From a checkpoint of a small transformer trained on Wikipedia.
Size: MLP 512 GELU, vocabulary 8192, 2.78M parameters.
Architecture: rotary positions, biases, attention and MLP in parallel.
Training: a variant of SOAP for these matrices, 134M tokens, 4078 steps.
Each number is 50 + 10 x the weight over its row's rms, rounded and kept within 0 to 99. Layers, rows and columns count from 0. The size before them is the row's rms in percent of the matrix's.

# q: layer 2 attention query, 128x128, rms 0.21, rows 63,95,127, columns 0-127
# k: layer 2 attention key, 32x128, rms 0.189, rows 31, columns 0-127
# v: layer 2 attention value, 32x128, rms 0.192, rows 0-9, columns 0-127
# o: layer 2 attention output (transposed), 128x128, rms 0.221, rows 0-9,32-41,64-73,96-105, columns 0-127
q63 096:54 58 43 54 54 67 43 60 49 57 48 41 56 61 71 43 35 59 52 50 49 52 46 48 59 41 37 57 70 56 44 50 50 45 37 44 45 47 43 43 42 65 53 48 71 39 62 64 52 41 42 48 48 49 44 40 34 57 55 52 21 47 66 52 42 43 51 55 31 44 51 60 44 55 54 45 58 39 29 45 45 53 41 73 49 53 31 53 44 52 68 22 47 56 70 41 48 38 38 64 53 73 56 48 52 47 50 61 59 50 36 46 54 52 56 45 33 58 46 40 34 34 47 44 36 42 48 50
q95 116:53 45 44 43 36 52 44 51 46 56 35 46 50 62 61 43 46 44 36 70 61 46 52 38 42 59 52 46 71 49 53 35 30 33 53 43 43 57 42 31 61 39 47 44 70 39 39 40 47 42 53 44 48 39 48 50 45 38 67 46 46 45 32 58 62 56 48 47 50 65 37 63 53 53 44 31 43 50 39 54 57 51 48 53 57 48 33 39 54 60 67 43 70 48 51 64 41 51 52 72 53 74 41 71 40 60 56 53 59 56 51 59 62 61 56 52 40 55 58 49 69 57 57 46 59 37 32 52
q127 099:64 84 63 55 45 60 57 57 59 48 45 49 61 60 42 53 35 56 55 59 62 50 42 35 56 50 41 35 31 49 37 59 51 49 52 47 60 56 32 55 48 54 64 33 26 44 39 63 49 49 61 63 46 49 47 74 37 40 55 49 47 32 47 41 51 49 53 55 51 62 39 60 45 45 34 44 69 37 45 46 50 53 54 52 32 47 33 38 48 45 50 46 34 54 50 62 34 58 46 41 53 50 48 50 65 55 42 54 41 52 37 55 30 70 53 69 37 57 51 51 53 49 39 46 49 66 55 50
k31 115:58 55 47 48 57 43 59 66 47 55 38 55 62 59 50 52 46 56 59 34 47 59 76 46 41 46 61 56 58 52 47 56 46 37 50 38 43 52 54 41 50 37 52 43 41 58 58 52 64 49 47 43 45 42 56 49 42 48 63 57 55 41 56 43 49 51 28 56 29 50 65 42 44 36 29 54 50 42 44 54 78 36 37 51 63 52 55 40 42 64 85 42 35 59 40 59 61 61 62 38 68 45 57 47 45 37 62 26 49 54 52 47 52 42 45 50 48 54 57 57 29 37 41 43 56 48 57 56
v0 105:75 43 51 37 53 42 50 41 43 43 42 41 58 50 60 44 59 47 49 50 47 44 47 60 46 50 55 37 53 53 50 54 43 39 68 66 45 53 43 39 71 56 41 56 60 63 54 44 50 58 58 64 62 43 36 56 56 60 41 32 43 48 59 36 31 31 45 63 49 49 56 39 42 37 43 33 32 63 51 50 52 54 45 60 59 68 34 42 51 69 67 75 38 59 60 53 46 29 44 40 53 47 51 56 59 52 55 45 45 31 59 48 44 43 71 47 43 35 57 49 51 43 67 52 64 40 48 62
o0 101:50 47 71 51 52 64 43 28 48 64 53 34 56 47 35 45 52 48 46 65 67 59 52 49 24 42 58 47 58 55 43 38 66 50 55 59 38 40 51 61 32 55 47 47 33 37 46 51 49 53 52 64 60 42 39 57 50 65 60 50 56 45 56 42 55 55 51 72 40 63 34 50 41 60 55 53 51 43 51 56 60 53 58 43 51 50 48 58 54 51 61 41 54 54 59 38 53 67 49 67 57 65 57 48 51 51 66 60 35 55 32 47 44 52 20 43 54 67 35 47 47 43 53 68 53 55 27 38
o32 099:43 45 50 41 51 52 57 67 53 42 35 60 42 59 42 40 46 62 56 47 44 45 45 59 66 41 37 45 47 37 54 53 59 65 30 58 45 59 56 52 47 28 59 31 32 50 64 52 60 41 49 33 49 57 67 57 37 56 60 49 82 48 31 63 48 52 39 62 55 33 55 63 55 54 50 58 51 39 49 49 36 44 54 42 48 55 41 47 61 50 42 36 49 40 53 45 42 47 57 50 46 39 47 46 43 40 42 64 62 57 55 27 53 38 38 67 47 53 48 63 62 56 25 50 42 58 66 41
o64 109:59 58 49 59 45 60 26 41 48 34 48 41 37 56 57 84 47 46 53 58 54 52 49 53 67 42 47 38 47 59 39 50 50 53 49 58 59 39 39 63 49 56 38 55 48 46 52 49 55 62 44 64 58 36 40 64 52 25 51 30 42 58 74 52 41 48 59 34 57 41 50 50 58 47 71 43 44 52 52 31 55 56 54 58 52 46 60 37 70 57 49 69 56 53 36 46 38 44 35 37 39 63 58 44 57 52 59 57 41 47 58 57 43 63 53 53 59 48 51 48 34 46 48 49 58 34 57 29
o96 095:31 46 41 46 59 45 58 56 54 63 57 47 54 57 65 32 73 45 55 41 51 59 31 36 56 57 43 49 53 52 64 35 47 38 47 41 51 60 69 52 60 38 58 51 67 47 57 52 61 47 30 45 38 53 55 53 51 50 35 84 72 42 53 35 49 41 58 42 53 50 43 41 35 33 31 47 74 57 55 46 56 44 51 31 50 48 58 65 48 50 47 54 40 48 53 47 61 46 61 36 57 47 45 50 54 56 41 47 47 38 44 54 57 44 61 41 42 60 68 46 50 59 68 48 48 56 58 63
v1 093:62 42 43 54 67 51 54 71 60 68 57 66 55 34 50 57 49 35 52 42 56 63 45 58 45 62 54 40 51 63 47 38 56 49 36 56 66 44 25 35 64 49 55 53 48 47 51 34 35 51 60 52 52 44 48 56 53 56 65 44 45 39 25 60 44 42 56 51 46 46 33 42 53 63 43 57 60 58 48 36 35 55 62 39 56 44 32 47 69 47 61 49 64 35 63 61 38 41 55 45 42 31 53 50 52 55 52 43 71 38 41 49 68 55 49 56 45 50 45 67 43 40 46 50 49 48 33 42
o1 093:49 36 64 64 38 61 58 61 59 57 46 56 43 44 49 56 55 50 60 65 38 55 44 44 54 35 67 42 45 69 56 41 27 40 48 74 53 51 44 36 41 50 48 49 61 53 19 57 37 45 55 40 52 54 50 62 54 52 57 53 31 44 30 34 28 46 57 59 55 62 51 67 46 44 47 52 47 64 35 60 47 67 53 52 48 49 47 57 42 61 39 71 54 40 54 39 57 48 51 53 55 48 61 39 51 55 31 30 53 55 52 47 65 42 40 54 34 53 50 47 56 41 46 38 57 62 49 60
o33 097:49 56 48 49 41 44 46 51 29 49 55 44 58 49 43 47 54 64 37 47 49 65 46 53 64 40 61 57 59 56 45 48 56 45 50 36 36 49 70 45 44 42 37 52 41 28 48 57 56 62 68 54 53 44 58 36 67 55 46 67 60 36 61 63 54 46 44 70 52 31 61 37 43 74 49 55 41 46 48 38 43 41 39 65 36 50 62 60 51 51 54 40 51 55 45 51 46 55 51 62 34 55 55 42 62 49 34 85 35 51 47 34 56 57 46 47 52 42 58 34 49 63 57 55 51 32 54 41
o65 094:47 61 48 58 60 49 44 55 55 51 44 60 24 62 61 57 50 33 52 44 57 53 36 46 41 51 60 42 54 59 40 71 31 48 54 49 63 62 60 50 48 46 53 38 48 66 53 66 35 48 48 61 65 55 54 62 35 48 46 58 53 55 44 68 33 41 65 59 59 48 51 56 41 46 52 58 48 40 51 58 46 72 61 42 37 57 48 29 59 33 46 36 55 53 44 62 39 55 39 43 46 65 27 45 46 26 34 44 50 48 39 54 53 55 44 38 51 42 44 66 36 50 34 56 52 62 64 45
o97 096:50 55 52 51 48 39 50 42 52 64 59 41 47 53 48 34 34 43 47 46 51 56 52 30 31 57 44 46 46 34 68 55 66 54 42 53 59 39 21 59 47 73 46 34 52 70 53 47 55 50 35 49 33 46 53 44 42 41 53 51 39 56 55 47 61 65 61 37 43 53 50 45 56 48 62 41 66 44 37 41 48 31 76 56 45 55 50 60 52 59 52 57 67 44 44 58 59 52 42 66 42 50 47 57 48 62 77 41 44 60 55 61 43 61 66 67 48 54 50 34 57 40 41 54 42 49 41 49
v2 098:46 23 49 50 47 48 58 45 46 44 44 60 53 57 54 47 45 48 57 51 41 36 51 38 52 32 34 44 41 46 52 52 59 51 43 67 47 49 39 44 25 53 60 56 57 54 66 31 60 41 47 38 34 42 37 58 46 60 81 44 67 59 52 47 63 54 64 63 47 46 43 56 45 47 53 44 51 49 60 46 50 36 60 39 61 64 35 48 58 44 54 59 51 49 38 49 63 46 46 34 58 50 51 34 49 47 45 43 65 61 29 45 38 47 55 46 73 76 68 57 49 43 47 39 45 55 50 39
o2 101:43 43 63 56 69 55 56 47 48 64 62 40 68 54 41 34 36 53 60 57 50 52 34 51 51 46 55 42 51 53 46 51 69 55 35 51 50 60 38 44 61 42 58 31 57 46 60 39 34 53 67 50 41 57 65 49 45 45 66 63 44 41 47 37 42 45 55 52 32 51 52 52 39 50 36 75 51 63 57 41 52 55 69 53 37 44 34 52 52 53 62 43 55 62 58 35 54 33 45 50 49 79 40 38 51 54 62 46 53 59 35 48 54 50 51 61 48 65 66 42 63 40 28 46 50 56 58 42
o34 098:38 56 43 42 39 58 34 58 54 68 52 46 34 50 53 48 38 57 34 52 50 41 60 52 75 44 47 44 57 54 53 60 42 57 57 28 38 46 65 58 74 53 36 50 60 57 38 64 53 52 49 59 65 49 62 40 52 39 44 55 37 48 56 61 46 34 34 60 66 47 45 49 58 56 42 61 29 44 50 40 64 42 49 58 46 41 54 60 48 63 51 63 52 33 42 62 31 40 38 60 47 52 57 47 63 50 60 43 52 42 67 42 57 62 45 43 38 26 41 55 53 43 52 52 53 30 64 54
o66 106:61 45 51 47 42 35 58 48 34 23 54 61 47 46 57 48 56 33 45 45 44 59 53 36 41 42 46 61 49 44 67 56 58 57 40 58 62 47 51 32 33 38 67 53 58 35 65 44 55 46 64 40 37 63 27 57 39 60 47 48 61 50 41 38 56 58 42 38 59 57 66 50 55 54 44 51 60 49 45 59 44 47 31 55 73 54 55 61 50 49 58 51 52 57 57 40 68 73 59 52 48 39 38 47 40 45 45 46 44 50 43 66 62 43 50 67 57 70 65 48 54 49 57 42 39 60 37 51
o98 087:50 45 57 66 54 35 60 48 40 54 50 39 60 75 57 63 59 67 40 43 59 50 47 44 29 47 72 54 43 60 41 46 45 56 39 48 63 45 43 60 64 58 59 60 33 36 39 46 41 45 41 42 39 49 48 66 58 72 28 42 47 49 62 43 72 61 51 62 51 42 58 48 53 49 52 45 43 42 54 48 70 72 55 38 48 58 58 57 55 45 39 37 46 52 54 48 42 56 52 47 62 40 54 59 53 46 43 40 39 37 51 59 32 59 35 55 44 63 65 51 51 56 53 61 63 67 53 68
v3 103:45 40 41 56 49 42 40 61 50 43 63 46 59 74 44 60 52 34 75 63 47 39 46 54 60 62 51 44 44 63 38 50 64 42 39 51 38 46 36 57 52 44 38 44 42 47 58 62 52 53 56 31 35 43 53 58 54 53 39 56 44 65 62 41 48 48 66 38 35 47 43 32 68 42 45 59 45 57 40 47 62 57 28 47 36 58 47 33 51 44 64 56 67 58 41 45 56 48 47 66 58 41 58 27 53 54 41 51 52 57 66 66 55 53 48 49 47 58 21 54 59 48 56 49 51 58 44 53
o3 097:46 54 42 44 40 41 48 54 35 46 45 39 39 34 59 43 30 53 42 41 61 34 63 57 54 39 40 37 58 63 52 44 46 40 37 48 25 40 34 36 44 47 78 41 45 58 55 50 56 41 46 48 67 45 45 34 66 59 44 56 54 40 65 46 42 48 48 47 61 64 33 53 46 36 45 58 56 37 39 51 68 35 60 48 47 64 58 31 47 51 44 38 64 45 53 64 54 44 63 49 45 53 48 51 56 59 57 52 62 51 45 60 63 69 59 52 39 40 34 49 42 35 46 42 49 47 51 71
o35 109:58 54 52 55 57 35 55 48 61 35 42 50 43 53 52 51 39 52 42 51 59 69 56 40 66 58 68 45 53 48 70 45 32 37 78 47 58 64 57 34 30 49 40 55 46 54 59 49 51 47 39 57 68 64 52 50 30 64 63 61 36 52 33 72 59 41 34 46 50 54 57 50 37 69 40 50 58 58 48 42 50 59 45 66 56 44 30 61 42 59 53 40 38 54 59 43 50 49 47 48 54 42 40 54 49 40 64 47 59 52 39 39 49 61 57 57 46 53 68 49 49 45 49 41 43 52 42 74
o67 094:43 46 39 64 40 58 52 49 47 52 38 50 51 49 60 67 76 39 51 37 24 47 51 33 46 49 46 42 38 53 39 41 41 47 57 49 53 58 40 49 54 44 23 48 50 56 29 59 45 69 51 49 46 61 54 59 63 37 37 59 45 53 59 45 55 50 51 64 49 47 57 43 58 53 56 45 61 62 48 45 39 58 51 49 38 49 56 44 59 58 65 49 45 54 49 52 27 57 64 45 63 56 38 25 59 43 49 60 32 40 61 61 62 29 39 47 66 58 40 59 51 46 68 29 53 54 47 46
o99 103:57 57 52 43 67 64 58 43 62 45 61 62 62 41 32 46 45 55 49 45 41 50 26 56 45 63 40 55 54 45 19 56 45 49 45 58 29 25 54 55 70 44 59 63 42 47 75 43 52 41 59 59 31 48 49 43 45 58 55 54 49 56 68 39 44 48 57 34 37 44 53 45 68 58 51 55 46 40 61 49 55 42 53 47 40 46 45 51 30 56 36 41 57 73 52 46 51 71 43 44 43 37 60 62 57 57 58 32 46 53 54 47 58 57 58 55 49 46 48 66 46 41 56 49 53 55 56 41
v4 103:51 50 55 46 46 50 53 53 45 34 22 47 53 46 54 55 49 65 42 47 59 21 43 63 37 48 49 55 54 67 39 46 45 56 52 56 45 33 34 40 45 53 35 52 59 34 61 54 61 62 45 58 57 44 39 38 45 61 46 46 46 38 46 59 65 58 68 70 60 53 40 39 45 62 71 41 49 59 47 50 45 53 48 57 45 48 68 45 51 45 63 45 53 47 55 49 42 69 60 49 75 50 56 33 56 66 49 67 52 41 42 46 45 61 58 37 36 45 54 45 28 47 54 72 36 51 47 46
o4 090:44 60 56 50 44 38 59 53 43 43 43 45 47 48 60 50 63 57 33 42 33 50 62 61 36 48 35 53 48 39 39 43 42 47 46 53 52 47 34 52 44 55 60 57 32 36 45 47 37 65 40 52 54 45 50 58 74 40 43 39 29 41 45 50 49 53 50 40 70 62 43 55 50 53 63 35 52 38 48 41 52 57 43 31 38 50 36 34 60 56 58 58 47 41 30 64 42 43 63 62 58 48 41 43 36 60 55 63 29 49 45 69 31 56 66 33 54 51 55 48 62 49 49 57 39 31 42 42
o36 097:65 52 39 68 45 42 57 55 62 64 68 61 51 50 44 43 39 36 45 60 59 55 35 45 72 54 41 56 58 45 27 51 62 48 51 42 65 57 55 79 77 42 48 66 43 55 65 57 58 44 43 45 30 52 64 48 47 43 56 39 57 58 47 49 36 44 46 43 48 46 54 52 54 52 45 52 42 38 47 53 53 49 44 52 58 59 43 49 64 46 54 60 51 47 48 54 43 66 43 53 34 47 43 63 71 42 35 65 45 35 54 47 46 67 50 51 68 60 42 35 53 63 59 45 59 41 66 65
o68 110:36 52 61 50 45 41 55 58 48 48 33 46 24 51 56 62 49 58 46 59 47 53 42 46 38 62 58 42 61 54 65 48 43 43 42 72 56 76 46 54 42 45 31 48 54 53 65 69 59 57 52 50 59 45 41 35 51 45 52 48 45 61 53 70 55 59 44 62 47 56 57 40 51 44 56 40 74 51 46 47 35 55 70 53 37 54 53 70 57 37 41 50 57 45 45 58 61 45 60 48 43 39 51 52 56 32 57 41 60 76 41 61 48 47 51 64 36 35 43 58 46 54 57 35 39 52 34 60
o100 102:52 38 53 56 50 61 47 52 46 57 57 39 71 58 54 50 66 57 41 55 47 42 55 52 52 50 57 46 36 57 62 59 55 45 45 50 50 51 57 48 51 58 68 43 69 36 52 33 59 30 56 40 39 52 51 57 36 64 66 38 59 56 59 64 76 39 47 47 60 50 38 66 65 49 62 56 46 58 53 70 40 59 53 59 69 49 49 46 34 58 57 48 46 45 40 44 46 31 55 43 70 53 67 49 39 53 47 42 38 61 53 53 50 57 51 52 57 66 71 60 51 57 40 68 45 55 63 74
v5 098:44 42 70 52 55 48 38 56 75 57 48 60 27 61 41 49 34 54 65 66 68 46 56 53 42 42 46 54 56 34 62 32 43 39 54 42 56 46 61 47 50 58 58 53 53 58 63 56 53 44 49 49 35 48 40 58 64 73 50 44 40 56 49 48 66 47 45 37 53 58 46 52 52 55 38 45 64 49 56 38 61 52 45 46 41 59 48 43 44 45 19 38 49 35 49 34 57 44 46 63 61 49 55 37 42 35 56 56 62 50 53 57 44 35 51 39 42 38 60 46 65 48 51 79 50 47 41 40
o5 088:66 42 59 47 38 42 47 50 42 52 45 55 51 52 59 53 54 41 62 30 60 51 71 59 42 58 57 42 44 42 56 60 52 70 70 48 38 47 57 51 47 34 42 50 51 39 55 53 61 20 50 31 55 62 44 55 46 39 52 55 67 61 49 68 45 60 60 59 55 47 51 40 54 47 51 53 55 53 37 42 34 55 43 30 65 59 60 51 40 36 42 44 41 57 42 56 58 59 53 48 45 52 34 42 27 17 40 71 51 49 56 55 45 45 38 58 55 61 43 51 57 68 60 47 53 51 47 44
o37 099:40 68 48 55 56 44 44 52 29 44 52 44 58 59 47 50 38 41 45 32 39 59 42 49 54 60 55 50 50 44 45 45 51 52 45 54 44 53 67 42 54 56 43 59 44 32 41 56 50 59 50 57 65 47 68 43 71 39 64 46 45 56 60 63 43 55 43 50 52 57 55 65 57 62 54 56 39 39 53 55 45 42 50 58 47 44 50 48 57 45 79 57 39 43 32 57 49 35 41 48 70 50 58 56 43 65 68 37 55 47 39 44 67 70 59 49 57 41 32 38 28 53 77 44 45 52 38 67
o69 099:59 47 40 49 43 35 51 47 48 51 46 52 57 53 44 55 41 58 51 58 56 62 53 44 32 44 31 45 59 44 55 54 47 47 54 38 51 58 53 43 68 49 64 53 49 74 61 46 56 36 59 53 44 58 41 45 53 39 56 67 30 53 37 55 60 45 61 49 52 52 33 41 59 80 42 26 60 56 48 43 57 29 44 50 46 53 53 51 52 58 40 54 55 52 37 66 38 71 55 63 43 62 32 52 54 52 61 40 64 54 67 53 44 47 49 64 45 61 46 54 71 52 50 54 66 42 49 23
o101 094:44 42 36 63 66 47 54 49 64 52 60 44 53 45 62 26 58 36 68 75 35 35 60 46 55 58 44 54 52 56 46 41 58 37 53 49 46 51 50 59 49 53 44 43 58 39 26 48 40 47 60 54 36 51 49 61 54 53 49 57 51 24 60 44 59 45 60 37 38 50 58 50 36 39 43 54 57 68 46 55 52 40 55 38 55 52 54 69 66 60 59 40 62 62 44 38 55 62 50 31 39 52 32 63 64 44 46 61 43 36 59 56 50 32 66 63 62 44 61 51 53 55 52 47 46 49 63 41
v6 125:60 50 46 67 46 41 39 57 49 58 65 40 63 32 31 63 48 49 43 45 31 54 46 48 50 71 41 46 57 34 54 41 45 43 44 53 50 58 52 53 52 62 34 42 46 26 50 40 47 52 62 28 51 57 46 60 47 53 58 63 47 37 41 55 51 64 51 50 56 56 46 49 24 72 55 51 39 48 51 59 42 50 40 68 62 55 55 52 58 51 58 67 45 52 48 34 50 37 35 28 43 35 51 50 45 40 43 47 53 60 67 60 56 39 53 67 62 52 50 60 46 60 45 46 37 64 48 72
o6 101:67 67 52 48 53 49 62 50 70 51 51 42 55 49 68 57 46 51 55 38 62 55 55 32 38 56 43 68 25 73 45 49 62 46 49 57 58 47 42 44 56 56 56 33 47 46 60 52 42 59 37 44 35 56 65 69 72 58 46 44 43 41 68 47 33 38 61 43 55 42 52 51 59 38 46 64 45 44 49 43 60 36 58 61 50 44 66 51 55 61 56 65 55 47 49 45 37 35 44 56 38 45 41 38 44 63 51 40 43 53 63 41 37 48 38 54 40 65 47 44 62 43 50 39 33 60 53 34
o38 122:43 56 53 60 42 52 48 47 44 54 50 48 49 54 47 53 56 39 59 51 62 58 59 67 48 35 64 47 51 55 51 49 59 41 72 57 49 54 67 45 61 38 62 75 34 74 47 58 45 32 44 48 51 60 46 57 48 50 53 54 45 66 68 51 59 34 74 62 50 33 47 41 76 40 54 34 61 44 63 60 39 41 54 50 47 48 42 69 37 44 38 49 37 51 62 53 52 57 43 47 58 47 57 57 57 37 44 60 58 59 44 58 57 50 36 60 32 34 70 42 61 49 48 52 62 51 37 54
o70 099:43 54 50 50 53 61 61 53 42 72 55 50 60 53 22 37 40 42 42 37 45 59 41 45 61 46 43 55 41 58 41 46 40 53 44 52 42 58 56 46 48 41 34 30 53 55 65 40 55 56 35 57 56 45 39 36 58 47 57 36 33 37 43 43 43 56 53 51 57 41 62 51 52 55 53 55 44 42 47 54 51 61 51 59 23 56 61 71 55 46 35 40 42 58 59 45 64 75 51 41 54 45 55 60 35 35 61 50 48 59 42 73 50 38 62 50 65 58 57 66 39 60 56 54 47 67 62 36
o102 097:32 35 42 38 50 36 45 42 59 47 48 63 36 47 59 53 47 51 46 37 35 43 49 54 43 61 36 48 74 58 63 42 51 41 48 45 39 45 56 53 47 46 47 43 56 42 50 63 48 68 58 54 72 53 66 44 62 41 51 53 48 38 28 54 37 59 64 54 59 69 52 60 38 51 38 52 56 52 76 29 42 42 40 27 53 45 45 43 50 61 55 52 64 44 54 48 61 36 67 56 49 65 41 59 45 60 45 51 55 36 31 38 72 50 52 61 51 42 49 35 54 58 58 50 51 41 54 53
v7 102:89 40 48 38 54 54 45 46 44 52 44 46 50 62 51 63 49 62 47 61 58 62 45 53 36 47 47 57 42 65 56 54 55 40 52 59 33 65 45 61 62 59 66 55 40 41 44 48 48 39 34 46 49 40 49 51 53 52 52 39 56 36 40 38 49 45 55 50 52 50 57 61 42 35 62 64 50 63 57 74 64 40 40 65 50 29 61 38 33 48 73 42 62 38 31 43 48 57 62 46 58 41 50 49 34 43 53 48 45 59 49 52 47 48 45 41 40 54 40 45 46 60 47 70 69 47 54 55
o7 082:66 37 51 39 56 57 50 60 42 35 52 49 55 47 61 44 64 53 51 47 42 48 54 57 57 34 49 34 53 54 51 73 46 46 17 49 36 49 55 62 58 60 35 54 56 56 70 41 52 53 35 46 55 62 31 29 71 38 50 58 37 39 35 58 44 35 44 61 48 56 57 55 64 28 38 44 49 47 52 30 36 49 39 48 62 52 48 51 43 50 51 54 44 41 47 44 53 44 39 35 49 54 65 49 45 40 56 69 47 57 43 62 60 41 57 58 63 52 56 40 58 63 47 47 50 29 53 41
o39 097:37 60 46 55 62 44 53 61 55 67 63 51 54 53 57 63 53 54 70 47 54 26 41 50 41 54 49 81 60 43 44 48 58 34 40 57 49 52 49 51 50 46 57 23 37 42 57 52 60 64 57 46 41 47 49 56 26 51 65 60 58 58 67 69 55 56 55 40 54 53 56 42 40 43 42 45 63 47 39 35 48 41 51 65 68 67 43 51 59 64 46 34 65 46 50 63 57 56 52 57 49 30 54 50 48 53 37 36 63 51 47 33 48 38 50 51 58 52 49 43 50 47 52 38 46 62 65 34
o71 112:49 58 41 49 45 56 38 44 43 58 50 50 47 55 45 57 69 44 38 57 62 57 59 46 46 56 39 40 34 55 55 44 48 71 32 43 47 54 49 45 48 48 38 61 70 64 51 62 64 53 45 61 50 51 41 43 41 64 32 48 57 71 36 40 53 68 63 34 50 34 49 58 41 53 59 30 45 58 63 69 52 45 57 47 47 44 51 50 36 31 45 45 36 49 61 32 33 56 60 57 55 49 53 43 44 37 58 59 39 59 67 50 55 46 45 47 36 36 52 64 39 53 73 31 58 51 53 61
o103 100:50 48 54 54 39 48 67 29 72 56 45 74 36 54 53 28 49 42 58 43 67 51 52 52 53 55 33 52 64 42 44 70 41 54 64 47 63 36 46 56 54 54 57 63 44 40 54 47 50 39 41 41 46 66 69 54 59 37 46 42 46 47 32 41 59 44 41 52 56 56 50 30 39 57 54 49 46 39 33 45 42 52 52 42 53 58 39 63 59 47 61 45 44 63 56 61 60 69 48 51 32 46 37 68 49 66 45 53 53 40 41 67 46 63 37 47 59 60 43 57 55 50 30 45 54 55 39 46
v8 094:56 55 56 53 46 50 33 57 56 35 32 53 58 29 47 54 48 40 63 64 44 68 67 44 38 50 33 40 46 54 40 55 56 57 66 62 62 40 53 53 49 55 36 60 43 54 38 45 51 25 57 59 45 42 60 52 54 45 34 41 55 63 40 51 52 46 68 46 41 32 42 29 56 55 50 41 51 52 47 48 47 57 39 39 60 60 55 21 54 61 66 52 40 47 53 41 47 66 56 56 52 45 50 69 30 48 49 33 54 38 65 62 46 37 48 50 61 62 49 54 60 51 57 60 66 56 60 50
o8 101:57 66 50 57 54 41 77 40 61 35 52 56 59 45 33 50 44 64 57 51 57 51 47 49 58 54 36 60 62 27 42 59 47 50 45 39 53 43 31 54 56 43 59 48 43 60 64 46 48 54 45 46 30 48 69 40 28 52 52 45 38 52 67 39 54 55 40 45 56 50 53 57 49 48 50 63 48 55 36 68 66 71 41 56 48 54 35 48 45 65 66 41 40 62 55 51 40 63 38 62 56 49 48 44 65 67 60 46 48 37 64 59 21 58 49 34 61 54 52 47 45 48 52 49 58 52 42 52
o40 103:31 42 73 39 47 65 47 50 54 60 51 39 54 55 59 52 56 48 45 56 41 53 36 62 60 54 59 47 29 51 65 51 45 41 50 65 39 45 34 44 46 72 56 58 40 31 64 42 54 55 57 28 69 52 44 61 63 44 74 59 51 15 48 61 55 43 47 49 26 63 56 45 48 56 34 40 55 43 65 49 51 37 50 51 51 45 37 55 40 55 38 45 45 55 57 38 47 35 67 36 51 55 62 53 50 54 44 46 46 55 46 35 54 43 57 55 51 57 42 61 54 48 55 40 40 45 54 48
o72 104:61 55 30 53 45 39 45 40 35 51 61 48 29 29 55 45 52 32 41 63 62 65 74 38 51 33 58 27 53 47 53 51 53 68 53 32 53 50 56 45 46 45 54 58 45 59 41 38 72 45 55 62 63 57 43 46 44 65 46 45 43 45 46 54 43 48 66 57 52 42 40 54 59 62 62 54 48 47 43 35 39 42 70 44 46 65 59 54 58 45 34 53 71 50 54 37 53 49 39 50 42 44 40 50 53 39 58 56 72 58 51 52 50 52 44 61 48 61 54 40 50 51 40 71 64 61 58 46
o104 085:59 42 47 46 56 55 63 57 55 50 47 59 46 62 41 43 29 61 52 65 62 32 48 44 55 56 54 52 60 70 49 38 60 58 54 51 61 49 58 40 32 50 35 48 68 47 42 56 41 56 64 47 41 49 46 47 43 51 22 56 49 71 66 51 55 42 44 35 62 58 34 50 39 33 80 48 70 45 53 44 59 57 43 54 53 52 53 48 39 35 44 53 72 45 40 59 58 39 38 43 57 57 69 57 46 48 50 53 58 55 38 47 69 37 55 46 35 40 52 56 50 53 48 42 43 64 48 40
v9 096:64 60 60 43 64 52 46 62 55 54 47 48 46 36 50 51 56 41 57 59 32 39 54 42 48 55 64 43 51 65 51 63 64 67 50 34 46 54 62 54 47 53 26 30 37 55 44 41 64 39 45 46 48 37 57 45 73 59 45 50 55 63 52 59 43 30 58 67 41 45 49 49 26 66 47 49 48 32 55 48 41 15 43 54 56 54 55 55 54 55 66 55 58 39 43 58 53 47 35 62 56 33 58 47 69 56 35 55 56 46 57 35 48 51 54 35 52 46 52 48 58 51 54 52 57 52 44 42
o9 100:45 47 53 62 46 40 41 53 41 45 66 42 54 64 52 48 63 51 50 52 53 44 42 54 55 43 38 55 38 44 50 51 56 38 52 44 47 37 51 48 42 54 54 47 53 37 38 34 51 47 32 48 35 57 67 44 45 51 51 50 18 45 49 42 28 51 52 32 62 37 49 38 50 47 47 47 33 60 48 58 42 48 36 47 46 51 31 41 43 33 57 69 51 44 44 52 37 38 57 58 38 64 42 52 45 57 52 28 44 31 63 65 58 54 45 57 67 44 44 61 44 40 47 57 43 67 51 85
o41 106:34 49 52 63 48 47 56 49 59 54 42 67 55 46 51 59 51 52 64 47 53 53 48 55 49 60 41 48 51 43 54 70 44 41 42 54 59 36 37 58 52 48 61 55 31 44 54 55 52 55 31 33 76 48 43 33 54 49 68 37 68 41 65 47 47 44 54 41 58 50 63 41 45 22 43 54 52 68 52 50 38 69 65 57 45 48 51 39 49 40 51 42 56 52 46 47 56 55 67 34 32 31 61 58 46 47 64 57 44 30 45 54 39 35 55 56 40 44 47 35 56 61 51 46 48 34 68 61
o73 096:71 58 53 48 49 66 57 60 39 26 41 45 55 55 41 52 50 38 73 60 41 48 70 45 51 40 59 45 40 43 54 58 39 62 66 41 45 53 55 45 52 33 41 65 59 56 65 45 48 52 62 41 32 60 58 54 42 57 41 48 62 49 56 67 48 31 50 54 45 41 49 66 48 48 64 56 76 52 49 61 46 61 42 59 77 51 62 48 62 44 61 43 35 45 49 44 44 49 46 55 62 53 54 60 53 48 47 49 63 77 55 44 43 43 47 48 61 66 55 66 41 48 57 59 53 53 47 40
o105 097:50 46 45 46 62 48 39 61 40 53 49 45 41 45 67 43 51 54 53 30 39 28 39 36 55 55 37 42 60 42 65 30 54 49 57 63 30 51 66 59 57 39 49 52 56 50 46 50 58 36 53 47 57 33 50 39 67 58 53 53 50 54 38 58 61 49 57 56 47 60 43 58 49 73 47 22 50 60 50 43 53 42 55 33 57 71 63 38 49 58 42 56 42 46 58 45 50 53 55 55 64 49 31 59 66 39 47 62 51 54 43 39 48 47 65 50 52 41 48 48 41 60 48 59 71 51 24 29